Weights of a small transformer language model.
Size: width 128, 2 heads of 64, MLP 512 GELU.
Architecture: LayerNorm before each block, learned positions, no biases in attention or MLP, tied embeddings.
Training: a variant of SOAP for these matrices, 143M tokens, 2189 steps.
Each number is 128 + 32 x the weight over its row's rms, rounded and kept within 0 to 255. Layers, rows and columns count from 0. Numbers have three digits each. The size before them is the row's rms in percent of the matrix's.

# k: layer 3 attention key, 128x128, rms 0.181, rows 10-63, columns 0-63
# q: layer 3 attention query, 128x128, rms 0.174, rows 11-63, columns 0-63
# v: layer 3 attention value, 128x128, rms 0.252, rows 0-46, columns 0-63
# o: layer 3 attention output (transposed), 128x128, rms 0.215, rows 0-45, columns 0-63
k10 071:105132107072186146129114122114170171126161149144135134135159164117070069123145090133075070119104109141068125159069125129153115134126082171103120132163120157161088094096114109103158122077096194
q11 069:140116187131129138081135094158124084138162148117186165113117111130080114155127158189118095195160150152131127138138151120054150130052171109133154162192129204152128166097144123150090132153121147
k11 054:104160134136147146146101134094122087097218194057147128115153131174102109070127120119124159166107148103084172148117103104118100096163165191107110103146089108159128124131110096118117095146120128
q12 070:123098138113167084138137146133094131082130155113090100167134156136185120137132072146091143163092175050123102140191138100076172186198108215113172113127080150138163147144154119213174094072183114
k12 054:143160161144027173142139120117099116228062105140069109138124084132148162161039134145156139154160085119182145109182108139142142129132149126178125129076164125118129091134116095094125086105118142
q13 094:163127104209155133115174146132168148239118137098150125143110123111115117176143152115120150165133164124075167138094053150071126127130115137186116178103125119175148112157141162143087104141178170
k13 074:141201090142144162171146137094154162167139188146129124093107137139124130150170182143055167132147208118118098139129154158138113130122137144099176195105121148183109166087142101126164081088091164
q14 077:140109117072133084160184116114076078138131137169088153130169146056089175159140108120151149100123141097145116064136112160126121134121108113080107187124116075104158095108124151170098136144115126
k14 058:143158178140084100134154109101141101130125131165133144070092133102151102113097100136129171142090123073157081161183081181071149108093108146166155140180104123122160147151161143147130143094149151
q15 076:129123137085114135108123147145104082096145032145124090163159072121150138103097089090117106155127127105121174180087062120100136173105136069153031076102089129130105104117118142133173154123168113
k15 068:139156133137098166170165086107115116072195057152139103078154110106143185112059084120151146168139161120129138122152098099204152157125117122135139078107122110153108085176125074150132148112169130
q16 082:058140133074099189166118144075139101159112134072124082095141147141117104106150133155144122130108157112069164159150106133148123126177146174133132088107120180129113133139165096057159140102163131
k16 061:055086064114106116147139071093128141101137155151137108133152137130067109108123142151131164144199155083114119147182127135155188121127179127102120155148184101143145120105159059166157080085130123
q17 065:153100151050110181148126109147121083161115148128123112113133117131126217093100103095078134171186138091172125101171210158099112111156113093152126160096171079169129138176149079158158050132142125
k17 061:115087140155103092189122071147137149148184187116139120195107134106117097101110118132157119117081204102109170132141138184121078174117145135141177188169109147136143112138111223189164148169122138
q18 086:125170150148105072153147145042144130151178075106104116104159106151206150113109167098151117093114101113109074124158136141146066165145164136108109120138120085126160131115145100169166074129118173
k18 063:119128090093101147153165100156076182096139172088124133084063140069119161114097064121142130163124067159110102112152164103081161144169107197140091075127113110134103175141106109138061150151034155
q19 070:123132158159096131163152167152153130135132116155179128154149170041151085097107162148114126119134156117107177172168097119146086144175088141140102122093061089105101132095086190110113171144124104
k19 058:101072133147118119090118139165106116126133078078081117106096178187093119138115078147166135127076155111100111128157130166128111164149141144162116112177200113104125101121139190116104193159111162
q20 075:115169118248141083121111127131105113140111161124145116115109115197110026126103130144128155131082073120101120113171088156123078156104130105142197123153077125092113118090123139091108092099106102
k20 062:093152177117177134120131091084151161138091174120109160057202160129090130092162075178075128140109147114116068125118122087161127131165157076089101118114160119107118095139126108097129126078121090
q21 067:089138146108120103123128124165128143111181157146124141121157148102139082130114130136149087158134114177096119128129157034173137125098135185149107122192114151093132093105157042112086141173164091
k21 062:128130131156140195098088108098173126161143152146144129091082147176093135111204205151100169096137082121169117121045125176126113088196135117129139070112133130148113142104172125079112073106087174
q22 067:117128051164130141155132128117151092135107140099115124126166142199158156093173123117140130128069171125096156103095123153154136147162139151140089148050110089127120114120115124104151158145079125
k22 054:057149174174115127160135133103093105177171136124079127100139132088115125153144120118100121107132153107160143162142121133157097163139125136119136152109150155152134155090100073121111107158057088
q23 072:107126171114136153127113088089087137151076108123115104152130128090113183132132134131176118142109132077144051104159130110095125035082146081127068114131115081145104148122169131138052177184167055
k23 060:143101144141157132074101115122159116097126120071155148138150097158135079139148159168113100129119007133106107084065119151085104116118128143168159112122106217116093064150147058129114092094173228
q24 073:108115092120147117174129142117188187114156094186103108201152116112182196127118135109149110141135127138164101112160093130086136156136148150131133152118178115158100121153079101149175112135189144
k24 054:150137090106040088109149131138128103148042117065131158120114069086097158145070064150149126159140139110174108070148124084135166111121125132166113142146129113071147184107128109106103082156088128
q25 080:149062156086171186136128137179128137127143125154166173147164111116062188172097183125157168144136123119110145162125121116077138123120128092164150128155109158132115092138149111105073113151166128
k25 066:129151099158178158109057113120187148097165120167152120147134141142065146135176183207090093117115093114074151138092182146124074096159098192119175167118094111176157092142160109141147121066126099
q26 069:160149083082102197150103111154092160106125130117156142125068122147106189138102052181118141149093145133124097112099156083109131110057117123169143132129147090104089042163095132172147153131192149
k26 055:071107150207137133121171138172198071158132127067101116181080151166085091121169119148171054111104132120094164175052122121098106141099154153116110113143177143116145169121148104137137133095139135
q27 060:135184075074111133086152149144107140083142114169177100068133093168155127110104100135136111125161110175162113103141185095165143117166150105111103066057108125122110116156067119200158202093175136
k27 068:115103192115160110146111136095136140082143132147120123146127125119113162114119082041203116111114150130144170101110179088103125129097180134110093150195120105097154098146176153132133190193138068
q28 093:126186120144147153174135177110157156212165103170127117103125142119192151095143132170130149064156122129139119158187114120161161140187135132061132122144129114134126175134169160161169134129129138
k28 067:156120179136099119137135145117097124096094117102091150138122121096224157144103129107194171119116077128171143118175194117157129151077126068130142101094157100093170100122137152177154188134134148
q29 063:110084155157129044146151161089075118110107169173115151178149181041135171125166147086152139145158122099133151142080113125123162127147091105091139172094147186160123139174141159125102065135154112
k29 061:144125111166091080151165099146138065136087104145125157204113167091196143139113131100147048149147163134111144135158105143118135117062144116127170088162099126162094185104089108138136144118125137
q30 072:073178098077125081146113132090092160110125097175151108078169129102119113103136141123117135117149136140091117152169208115191129120086166154101130146125104069121121213104117129132166108115096155
k30 045:201187127157143158141116134171072159161185133132102148069188157129135138089159098086132222174106105144154100098099111167149121139117135113149163106103162118120146133090164147121181131134105122
q31 086:090154121133126041146129158125098129074095099109116102131094137124154086107167138115101079121130111153127131133146127077136147116111079144066116104105075082096060093162085143063167160084135076
k31 063:171152188096055117155092152180097087155101120142126156162166135135163150120077143095214085128111181136179140152109168141157113190100133114170108164122116162103143127135084129132156170181186093
q32 065:112038134090152135133127159140128140084134144125149180155142128123090123139136131105168168118124133135131133086147155084104173139103164156168177145147137172102135186087120090114123196116179163
k32 054:224129146133131162098119123118214101103064158088169156103096104165081135119087139107120110130147122108123119092133104187130148096118119168166184123157168164143153185166193046122141096163109126
q33 060:105101137113108056163109121076137096121121178118127079062104101142174138147142177070099121124133191147094110102143128089141117133115135182151123142116115110149121163104188072164116102143110106
k33 055:107129139074118171105195161099094159164167160163080082110096140086149164147154085118179118121136137092150166143165070115107147125128137165154110155160088150138170185166115088156099112126138075
q34 063:168093104175144131184090141126149130128117117207145159211131143159130118136157168103091098111159144135080138136145195120177164093095162126112110101123122155137123160141147071122105122137119137
k34 053:134071147150095169137150129158157140087076134083144158146164134153145139132130104116123143158157186121079054098107185165138111111128114139129190082128167179097112175125128083152138176159113192
q35 055:147101110094160118127103164145117202132146166101123125164225177147132139119135071089104113162126138093107153116092076081076133154146082173132136163183133079163165088154117190174119102126084039
k35 055:169126127171117145140067187124105119176065151180100153163147164086203121143139041121131127132144091137159127167147098156112171139104120119145100138128128194142148158094084077132106137148199055
q36 066:153129114103126134128119181134132161139140197136127152203168162135119186115096130155109150136137073105119083113097155134110133147125128138081165084064117071115106041091123080126090077138119043
k36 048:094110120094115129183152171115102158129071123098103127126183177071106095105131180167135130159170128137126090173135151129139144157173144116141123186121140201120102114124094171136158158162161104
q37 081:083144110151122092154107134072147170105147107174069088096128120153172086090128126131112111093167090126114131164140107167193085115179135157121101112199119138125225179107190155120162167138106138
k37 075:130116122052117088077128128128097124082124144139118079106152118085116129120093134128158162082032110077113121151120129112123171141156146132113150068064124125118053010151123124079115147092126142
q38 077:129148146120089163102132163176172155128178107092175135099103114075082121139105190166153136133132175156106159190180139135076194132110185160130160167132131113137118134129095150067107185104144117
k38 056:177109144119089129143121070109133130126100113098122131148129113149098135161106149106104144108137106107165176072134150151148117144162110115144149174172116123147124128127176109100150099117150122
q39 070:102081042140121116136130146112119135045126142156137152138120124051102147146147081184128190122140053067135182097172158095080099104139161144159152098137128106135130080154136125136091173076123139
k39 062:129092152133119118128108120073182143160125155154144162070153139077111124132135157119105146106117069091164120102122078159140141145146124162134177065150140143086146157098120100116122112070076189
q40 084:089127165187119080119140064117178129204169184072114103096155157111136162105162117111157112138119174136055163138150100101163147162104176145094147157180138137130152088133140145127120200134154119
k40 069:119117120125049087135129180153090104112133084120119121165105103139154128150093187080201083128108111178128145125106170137104079139115104097104049096130155104065109129137045169171122176153101134
q41 073:136123170097124169143147155108116163082146125107110129148162129057128195134172153167103150204153197092104100109145181142135070149144125142114095148162159076193130137097116135182083104084166142
k41 058:093118047080136117161082043140162117145130125147110099143143100092144103123106103055115079072130125107124108114119098109161185154156097109096120146161173125127132147128137135173189111113152106
q42 070:167132132162140196134137086135142185121155108142114163177126101161126133176115125152116099142118117136195163069074150106131128159047132137170105164110164121124118115117108114152113137127110140
k42 063:138142083132103091080126210133163081098140135135133133112095091080126154150095173128122143109146174139124123136153080130122137121137118085111170083057079108106044109145117155107148087156143144
q43 080:128088084137122148118104133118121102103115135063083097124112106183103084130094094126145026121092091063116197178090083128079158140090101088089135149123111163096137116173079210137126184107128143
k43 071:081124128159112076133102206199140134147200143116139148129200075163117067141083130143132144093118139153117140137129205142088086115132185115113119136101126108095119149151075103093141165108143184
q44 071:103101131094151098140094193190127179093145191140111074175133138151131192123108107156147147151115140132164123129149170093187182134157079118086130138169132119133142103187090109130181083139156063
k44 062:145106132107082091126105136157122156132071101155119146177088118157185117117139138126154140156136061135118112152175143136071147110080149102154109102136133092117163131150129163214110160121154124
q45 068:148141125153208137111120106099154201139157183106152101099141129124122034133146157134104127124137149141078070139112126135164132090109126144166108159114104153149126143135181106124079128128120165
k45 066:096128084089165081139133096092149124074115120128163123060114110121124127112165119122092096095088109105116152140083138163150142187195105153092104114160143112156105087123129136108144136058107183
q46 083:118097154119043081099131130106099073031176120077162181165104108164063108141101152101147167129104115146111114106131112146094103122112161111172135189125136068110164083131057145103120098114150115
k46 055:090217145093122140109097124134152125128173132172099117120101111130091138146165080223099132114112068092093141166105142111061082129162105140143169167094045184091100188056143073132135111189175111
q47 080:119128121069091131140157066167134123135147137109168177118186133112054143136114090168108148187117099103124140103147162136181147168154127170123163156164165147123105115071143103119125043145100161
k47 057:119135099172159146081162141107142053132141182165143064113144160115139162080141168105108133125135091071092169105105110131087088123161105147115108141125101125189131161112125053111136073078133110
q48 080:138134102146092107154166139097136222152186148120117107153183112126180157135150113193170121164124117109188155159171148144170140149150160164120137154170174129149128119114126147141139158148136196
k48 066:173156118103052129129169175156096138126073144160144138165143146109138120138071177092189151155120091138168153101164154133088125106059153104111165058057117129153138165122102203156121146122109186
q49 084:085126102155170125181150156112086134133131112114109107135138162164167144119132106190075130098162124111145086149155125094164151178119164152118136147150117131092118162135162116109160089167142107
k49 058:121172139089140110161089109114082121154130156165098177093186122125196105081124049152077120189162183114146141185169082112128121155120115087122054164118149095145109165103099132165164097111063036
q50 068:103088081182139166187128144162158158071135160133159104185206170158148094097130113152118111127159153147149129157119197120137126142130136107112122174158121152159128191156156112175182119124163105
k50 062:150131105154185079134157131165105170157155146099179170162180137154138139134151135154126155155160183169140104141114179107144127130154165124112148086182209103120179206148071129169153111168170178
q51 080:080116211047150174140100102099166139146069090142126128169119112102176111122112197105176137071151089114168063145159155133171104093109137150136137142097127114143137121134188163139100107186186192
k51 059:131137164137113167120087145152114137139096082109133157168096132128106137135110165119138098191166106107078077151113138120161106168066111114161190147142102115148176112125151123172115157167162174
q52 067:094080087098123072138116135112111100083076119090108112082136099138119151118159122108152055114116136100127179118118183075096108135099125123128160137169108119097107109168107051174125135065185154
k52 068:105129181162141053138136127184136115126119125077111130144097099102089100135106182068150113150106202123098101139101083120085121155093111101131131131165141161076161148166115149057114110158103144
q53 066:075104136139153099161132177118100149145156181100143097098128117154150167161174125131111133189170103140191183103180175125127182141124171158125168130171134120140143210182094147154184190172152164
k53 064:135106143144131062175106138145087154173120113087109128152120071134127055111075120110164142146112088127130157144134098109104132134108132110160083112159149062054130122148085168114079149125103144
q54 070:150143161103165148114080129181140136156092156111099150105123141057108136145091155110157116141096046145160185127101151108081138110114160132053113123119077159142090076090145159090064158098078067
k54 071:127168185123111146149167166149085099130106140167169131139136120150112135127135143095206111164131082157114115122124056162147080156127144083130081135125110160128138090161137160114142184180176126
q55 061:141121130027093147135146089125099119119178115138109117173132133125082190122152099126105146090120141085201122073053117130123094102141148079119136115172185100146080158099102085146079126153138116
k55 052:179118130131122104100131134136158086107087148145175194118155146140112169116125112139109135124098127160129188129149062143102121128165094103085135114150120129147165166144107114167101116144114037
q56 069:108085148137163161115098041113137136108061145167114142127095131178190142124164213095104070103110113123143138171097099111089168078066141149128170167120096170131131127107110176111130133137134084
k56 057:098167112079144130101134130130105126133108066100140120082178128065118144186110145136068119127134124045176123151074113096147115158092103106117161135119139129140083135140114161156117105184176087
q57 068:117166108139090104105095098102192066121131129148168100110098116100100134111112148102098169120144090086087062108102080193080091106051140107148125121027080149098057157094125113083127075117166122
k57 058:124122080110104065104127090138107133106156120102101108056110125128099081090094137160134137091138103076082045131162085154100160120126093107119145164133130040122128121146130126132152092082099083
q58 065:119125092124152079115134177135115115044175202079139159123136115162070091114171147129114085108093162143123099144148100126136098115178083104091104088122100066134210083160098115149222153107135110
k58 054:115148189084183100117099094174100123127168139122132097150095148168144131094119076148085142105099054122203105200102169096094142107126130145125111126088118151125138113156163076090128113091195109
q59 071:078089120119080132123125075135118122131089120102130141075114135119142124150125113074113062134144145098148106047090117082124096120152123133104161112138115217149137188140107094190059136110105125
k59 058:124119164094179122103080146042112125223099150119127090145160138145127149105082087057128155084099186094099122124136103185117147131122158164170155110091114139132109136145119187135219078136098108
q60 067:124097115115143082138117149138077164152184107169101069102128117075159116124132132066148069126167168122167156110138136106114126154146118106090097124125133110089166110176073197181127092095187153
k60 068:124111104123060115156183119188149160135104105089124139165055121113135153171092154096141120122105212095075128121124188094080144111104119109169161174110122142123134122122103139110116134141127130
q61 070:109145151121120101147132167076062118146150111150131120112131107154197138118144131157152166127150143132185132116208154133188087161168172153081120138201086037144146136074162118117110131084156149
k61 056:187126148140135133170098144142119101144143197129155134179115139107177147118090150107203161098155178184139151112184083130145116142135149116118077162174134131132152140144132143142103157173170178
q62 082:108120133124128120081127086161145108147169069063208136129114093113081095168131176194140135199076095135135139120150145142120164122118147137127180144217157078134145106080122083092055120135147153
k62 075:109137138120154168152101138128154125116145145142163133115156125165121148124160152197058151146145163138101171108096122136132124096211090136126171114104088135156125149115159120137113120106092160
q63 076:111100206108146092101130110168085104035090112071084160141098093153128123131165110134149131185119169133151176108151106110103140132122147099092124133157103122151130134129068087143125121060158183
k63 062:133158118077105099094096142118142071131112074111108143102144117057077159151098118104125070122125086115169136068160132078085094099104156138128156129120078125141140066137080162160080148143111038
v0 090:135149195100188114165106079166126133137104104069124063103136081125088137069148181177111095124149094177128142105130125087104071145100160148069073146119128092122150132132163098144099183175178105
o0 103:147092073183140157154099158098186115136173103157178135123133126169135124114118153052113137099098174129128121191168067155147099096188075127119169118095050152164112139143137117080191098147103125
v1 083:127194129118061189082142125111137052141163168131122108140203122146131111075162123166144162109179157131141105089164131130125095104127191107107107122182134089168127139143164109141109132088106145
o1 090:159104070119166103145079089075061152129122094191122092108053133111135106178150103102112153137104102127149118162065126048065132140062097148128116116109095115081094090108096186115119121151170122
v2 075:152134183138139148187182137109144147099090106107184141126159122092096144148179143126094167081092109177123143132178143209125142177152175146128120170149077199092165118159186117131144185153148091
o2 081:106112128134169078119126133206190133111178147126137114156160126130129120085124153104096159157117120102141113103108094084175072137144082133078128127073122087133100153126104152099134062131121165
v3 077:146089173179059148140150050133092127181096159141109124159143135152099140203124085166157176138103118075145097100142154127178108155203168157165109191121149084142103121117175151136114119176119165
o3 075:125119073116156134128113104128128142138148105133160168063134114093128084175117116117171152150089119184169127071091119149098154112122150167183120121156162157085128127109106191115091147101078066
v4 090:083134146124137114076148119094107124127177153179091154145133159129106082140216156134105119118162119110133092148170140125193194143183079136084155089160149135103129210121089096114130152102110172
o4 093:182118076121184111119090161182095176148125118111082073128118133113213110110134099097144125133099152153216167114107081146120119178096079057129090113091123086172104075150095180138127151099136161
v5 071:130147143074109095144141148108071160081102123133128131121114156157126106063119087135115110099131120152162142063128182089117122133126147135135159077090100073167144147117165128130215135150122123
o5 081:114137147182136122158142177105135116173123146107067090153170126163172117120139155192149105145102162144095100182183101105141083178166162126117043161156182105109113078129129144141082125126173131
v6 112:171148127165131111174153162171151106092089119082166134143132059122093134098087112107135098138129139188115142100108141157104085067156126193100123134144103131096148114154174160118108103160159116
o6 105:098138147174136072087174141069166118171140125147159136085174108146161136126149132112133125107132132117012078101181097123174110135151154124107172069134104083126156099141165094172099123138148104
v7 070:067130171177110164075134078097108138145144155146158137086178152124116179180141087131136145130105100130161127102103196112116171122148112117167120125119152132105129144070169068155150141155126131
o7 076:148112163079141145180126147173034143166136175135118136110087086112137141114127144102142148139111135112174184107122082129093125111169133168140090160132110118107138105161064174105112139085121101
v8 090:189151126127114132131170127135137153157134127092137103119104071105123080126094142108152149123139219132162152131135109099110172105121129122225097129150109129133146102102131125131083086130127113
o8 084:119155111129121117147131088092132084149099082160144143166149064126033178173099110175132155133130085112083072135126116147108082108073149120133152113110152084127100104082208098111145107149110153
v9 065:081098161085079074078145100108113095136207137179120129126126093135148107111148122112104195115150124154095053076150089143200102115140101140089188076141082147109160132093126116060119148077096133
o9 074:162170179111214199117129126135050164121115126110165143126117155131125102138072095135140172155141152116178139168158137105097109149127131076155103140079156090207081094116142131187107099102147168
v10 085:113117112086071173116085165101104137062127199140125062167088186159141122111136106071063138123149105152092158172096154105129182181107135113105148141128172098152102174148118141146162060128114119
o10 086:172198098121109087125183117146076114158117099126099163061094155088169162130156137124131103150151126149166105048174117098131136126187159186124178090127107181087125134173104126106143155103103129
v11 066:118137071105186150135152085111049173172187167153133109133158129117125153187092089167143128128127117121141110155105159138167141116168130074166099189135134138144128088112137117154159134134114125
o11 073:145107140120118125119092061198095141135049146123068070131098121112156172153164149123141114122087165086163173096130145119099207123112103097107178117189131113137122104123103112096099139124117076
v12 078:056105120107115127105166201136106105188149151141103114128116145116154106147101075111145100133133110159101105129106128074134105085095148132144120183083136099135175094151131206165160068166166135
o12 098:129123098143108108157133077089198137101101152137122116118110123160091117091134137123140068078099133119112102109136116157120180078162081088064156081208123179109097117136153080091099136138102092
v13 096:094121120140140097123145189122132128117115155109126119113122100152061178140137174135102060154168115165104090126143109135103101101129106188089139116150127099135178139198173149152081165167184121
o13 110:144140126198123174144105148087200141170168101124145124117124152180131051071130124157116093124177153176081102150117115178179070100157098163117112126131091154118140151152204146110168131170138150
v14 077:089119123122154110125118181121119111056140108115136125125173131142164189124092078110125132173153084137077110061109167137087143093096171140093238176143104109135133077154170197136160162126204115
o14 095:139094125152103198109103129139175147162120170107174137099105138158090144079089144140099136145206142131105148158132141127187079115146102164125055106109146070101151146151116142130138137111135149
v15 093:097171101140146141110097226081197156058102146078139159165114140142115159122154119111148110138124139161125160112134088128130076108126167126079130135144088136110166054186196155145133134147160130
o15 099:096126110148144055132108133117148130161156128137090134116179155158107074044157151147067128134161120129098072165073203115154104155128144183098110171154148118085125189152085200099144147119102160
v16 102:104134165119122149114119118124117114147152145184081088132108145130155112111154113156149159111151152044126124137071136104196163190117145119175143120138140156158132139078080107099145110102076168
o16 112:158141114075121074096133146162091115099078131140151126148167132087159153175085111106182128104095099105139132097236122116080180147138130085122102101091197088167093093183095104169108104115127095
v17 087:116156102164133119129152169136143090062143113102140138158137110132088103149109163113059125156167150142138156108076116134112159139156091148162133134186111157113133126091123153088120062111153171
o17 131:155195156177105150131149138095162132186119156140183127133123098169150155132162100177163162098149149139113114174164141156141120123103192158137147150108173138150124154174198121145162134156119164
v18 103:184094157088156153135170067151033162144091117129225096087144127135131133158115082101162184088092105105174156100121148137121168111119127118173115134146213120096117144112133098135096070117099152
o18 102:109104093123077135123159099120138105116103093088088173132106083078132139184139102143143097155139095129118139110118115124123143158070127146151125114167090089096087102079094103131072102123136129
v19 079:126112089115171107147147189037117121154158151152196141133160156126157121124091130088136154138151126131087069160116177129154170134197122106091167109167114169142173088107132143100168155066115156
o19 087:104176170096102077097108105145063104087088124072055057110086124101176170098144146168118126128134138088104148112196176138137134153113157095068109142143129003153096120131122096155146124114134135
v20 077:124093154128136136175127129142175147120093136136135166183109123163126157144117126104087103131194122101128200154094142103148165192130103151131071111116138079204129076193198121154134121194206082
o20 088:145169048133086072128137200087229108119130121076129092124162130105162110116143150149145088132069149193085059079142134177165075120121115153074144122137089156100155157128119172123106087114119131
v21 098:120154097110118063146097163133146127146104096140107105112137199143137113055181146101053066135113138154152132127140154134147124176131099093064080178100122149178111152157078122150188160048118105
o21 095:063090163110151164157152180135085128070144105178054172128128169132192174080140125157124170144158117109154155137148148068121129148097183163125155080111122129101156132093095182183119169127188135
v22 086:167128094121183153171153126129105093144104164052157167140091066074083125131136141180166128141145157145123125177132135154062100104116124125140084114153057139075170102180116184167084117176173118
o22 100:080052137170097128128097095109226147129129135166127127073135110201154089111138154090068085120102105140103075116077115148161120134142078144094102149130098137132117149074159141089167114145112167
v23 086:166116143157192117143102106076121082122146132096110106105113202126164089112151169098091170083155123122098067150121120125151131173078134108072136110091142147163143150103081145133156137108107130
o23 100:104207150051129131149076186106112122070132120151086075184106080117166126102143113097160102122143129094182227196133117122118129115111141129127141154165089098143111144137119083084199143118166152
v24 104:089163142131130126123100135108142150096102167122110084179144180115141136073164151106124120075113144113079117138124115116145113124103112101068161109125142194093139154130097137146144136111078118
o24 114:130117167075132109104144136164070137098118139124099151086158103131110132052075101103100093124181115110097089139122118089130127176123124099104123114115075081126142085121067098193121135111157093
v25 082:097135113149105109146151153163109160176133124098093110109088116166150124152084118164177188170122119079136205139121115150134096089179129120152102122133056106131167128099177152156117128115158146
o25 088:095074186146104120072117120127165101107087178110153123125156117132144137170142130128112040152147174185069080108143179148120131123104148142111142116167183132116158122155164173179104162176131067
v26 089:130096164100098158079175092138128090203118116152140160079135095104137186185072083108176184112123140070140186084134111130118146113141094142200119122123124151132173101112167113162077142117137146
o26 082:152114123133138157145162090162192166112104169124170147144148119116130154173147179152139146157103133157138091097132133154184179130100129122087143108203190077149134129116115146157110112138116121
v27 079:109147141102139084102067128121122147152134138191085096160162227131118074059164119091055131108162116106067094165115114112096215173126124142098114108108167150163117215118111127176192115118145131
o27 088:195167119111141145126164208134129099119125087127158120136093113097206211146109148087186125141143131155144167104226145135096113109092137103093171131133124090166151084205145118117108157149134144
v28 083:096128203073129139123140054106059117154161162145135096050211099146104141145084062096128173114163141121151132110119149143119179143134142147155087152123130153170121202118139138120107125121105141
o28 096:207153088134125162151111132182117140118060148093161091151095105117157187172119134113163120177099125158086106083180110104109128070113069126108211062138139098120133089177162046130129080178179119
v29 078:089117133122133141132127098157176112154120109164127170151141131121163145155064061130123116098145071079112144122133105083174101173137127119146078165090214067150064140088096141122122163146102141
o29 091:188098087078093080124097080126127078071121136148117141152099140059144174185175147115154113105068153136136144099156153148128211100080151127106162105173134153131146109116087059141150155099126104
v30 095:148147171149145183131126157090118114129133192066137109138178085110112133129105143113169154127110152151131106129107131165114168096106162136184109091190136167101173119097107061105080157111092171
o30 113:129103125109123144053121043133118155153130105154172124100106094120078139170085106097164176104166076110158136143113137105132090131098112096175130163064145128085078167123129120078135124162113154
v31 072:138165205112142117108098132133129127149224144157155157082141108132155136142085079133099147128123082140093107172149172106079193098067157132181131079158184103100170145111133162127194097132142119
o31 084:142078113093097168114114123131105130089106198104150120165101097159059149131122159100119105128149087129177147089115098166185105141190087131094084153145121165132118126174156075126096127094166191
v32 076:080092118110108097101154069127133107128178133145186190088195114132131219178096128097194115141119121169145073109096133138122123060100175154148170150184152126157071103119178134136113117138106123
o32 082:180114153196160215155126136127095135170162145101086145161049160160116089114139101203092146146163102114135174118124091162114119117129092165112061137107138137115193129137126150117135159095170175
v33 082:166095142135125139073126116175141079146140075078142170079141102115127160153122101121139057136134097160150121102131160125108159057111066202138103157093109176126154128144164098074075156131120128
o33 075:088072153143101154127172091152128177113143118154172096139128117185099081075151153126159220139111106065102098091158141144135077115150144128156165146129141087106132157090120146141141095144122124
v34 087:156126124161100152106085051133091200149085133195119119132123127149150161172117097163155196108137111109170161086115115149156198122121118127151148120157166130110089141097106150080087097114126149
o34 089:137076129086131115091144151159098111167139113143123169102089087072110111171113103114217093145132122149115150184123113121108168131105159117199089147139172138162141082117084123122127176130131092
v35 084:120087104202174171100137134163184161171080137108146110165151118126116206109105116128125164116134183153136138098081142129137112106134102150131119070166161159083113167093141154147064080108110092
o35 096:152199174092065120151172129075127060149158093102159185117138089141097083124112092179135089130150157113072099160142120166135147143054159103103170146114066050139148099128137131164127137124153111
v36 079:134097134123161153115120205088189175073099126091140137130078106102150118114159113079122125130133157126126159189098118105117220157142159092114131146112140175087164172141087121111158110156094132
o36 081:076182119118093024123133138177104137129105084150093106149203127132135124141079157117152087135150098090079100093161197042161070124074120121135135099129153087114094161153103075112103116112135117
v37 075:109119163105109100144129099133077162129084153141085106112068143144084121128157137164148145124164142160155128136057126115138142118126113141121141096119107092128153192114163250119057195157128083
o37 091:136102146139150184139147153116148138173136109091115186084145130206141086035086137098117064135157182146129090164163145128147089120159082113122079160119130125145150102150102129147142153091115114
v38 092:077094144147147125116158136076103113147190133065162134182131171160177122098105095059104149131170106146103118120134086146149139112205185127109146173178107111140123107123113126119153117142116124
o38 105:133170104114125051126106146137164122134114167144149054085102104082132172197177125119191141081094135082132136115139126081073169100057140130096171086127126089130089152101111116129110107149104129
v39 078:060100114150136110162152157102161126185105154140086129211077182140116098143160146194071130117082115136142131130100120080147075214139125141090110163100111151182095164145093172076147134126119163
o39 085:169130125122144131137080088177072182090057117110137159078117133150154120087126077100131141140076166122159065169074168112092162098122083059201112126118158191110109148149096109130094096100125137
v40 076:109093104115109077146147124156145112150135114143222184148167104041118144127055156090175100140094116157074078136153128102099126078086156119141114151111112174143116077138147099133145152145097130
o40 091:161140188174136140150160136166143138119100182093116109144101131126152175114115112164070189123096093120079098038134112127091121143133090137091135086130122086089134095103139102149067051144139109
v41 093:114129126144088108173133124168085152152178151152078118095114102167116177155057114133181119134144135146169108036144131168174107102112123149132075180154112130160099101124138106114071154107138111
o41 096:168064190167155215109130117114183116148087138115189161125094103141109127152123114105176148134120173142108145169150112155100129087118076116194150089134148140131159123100181119151118118204158112
v42 075:094205071162155083096102087114189138068218086118118175122132169154155114122199169120089156164138096152134114197150136161145149099121096139077135127107118121092127155114105170109146160126094120
o42 077:132127086131156140113064185161072125124083151111080068124139175125108108067095108084111055130135152150115156154077096117116138116139114065086097096096143178169141164186106118099198117095114150
v43 075:105111236124081142107135176075144145129074163164140103116126177141153088112103084118116124102167111092137106113082158085119180143121154083136122093091125117176164127116133075218158104158147175
o43 098:164153098091119104137116150127161105121147169124185099150127112088119188179147144091204114123108157168125152115193121138147119114079089169160156149138158118079084164186115085091157157152151124
v44 090:154094208137138102172156115164123125184132083122130132058130107146107162189078173126148118133094182174157148154129142139114129137107161145208109139135118173155136128148123080145082089129167145
o44 092:118102084134125203098142110112151084085130116118187167191164122137098120118149108123116172110113114117151124110113105179165137067168094169163156135092136195109135169122182159076110124109105180
v45 066:055096128067061088133087170124142104145140162124140139141161112158080114140149142173132128112242097201137143151112156141135146074119095131104081112112149186112110195120098161126097115089114149
o45 072:139104154145115182121153066146077152112072136060078141185074147225179104088109115088113107124142160060096073110113102122117102189176096100137159124126104110121131074174163063149169087131126145
v46 079:173112177135185141135145138128109127188127085183100124108130087130099124131140083127141105132132097105119097122153153157169199169174059076132121140151137121082138171156066096067130115059166156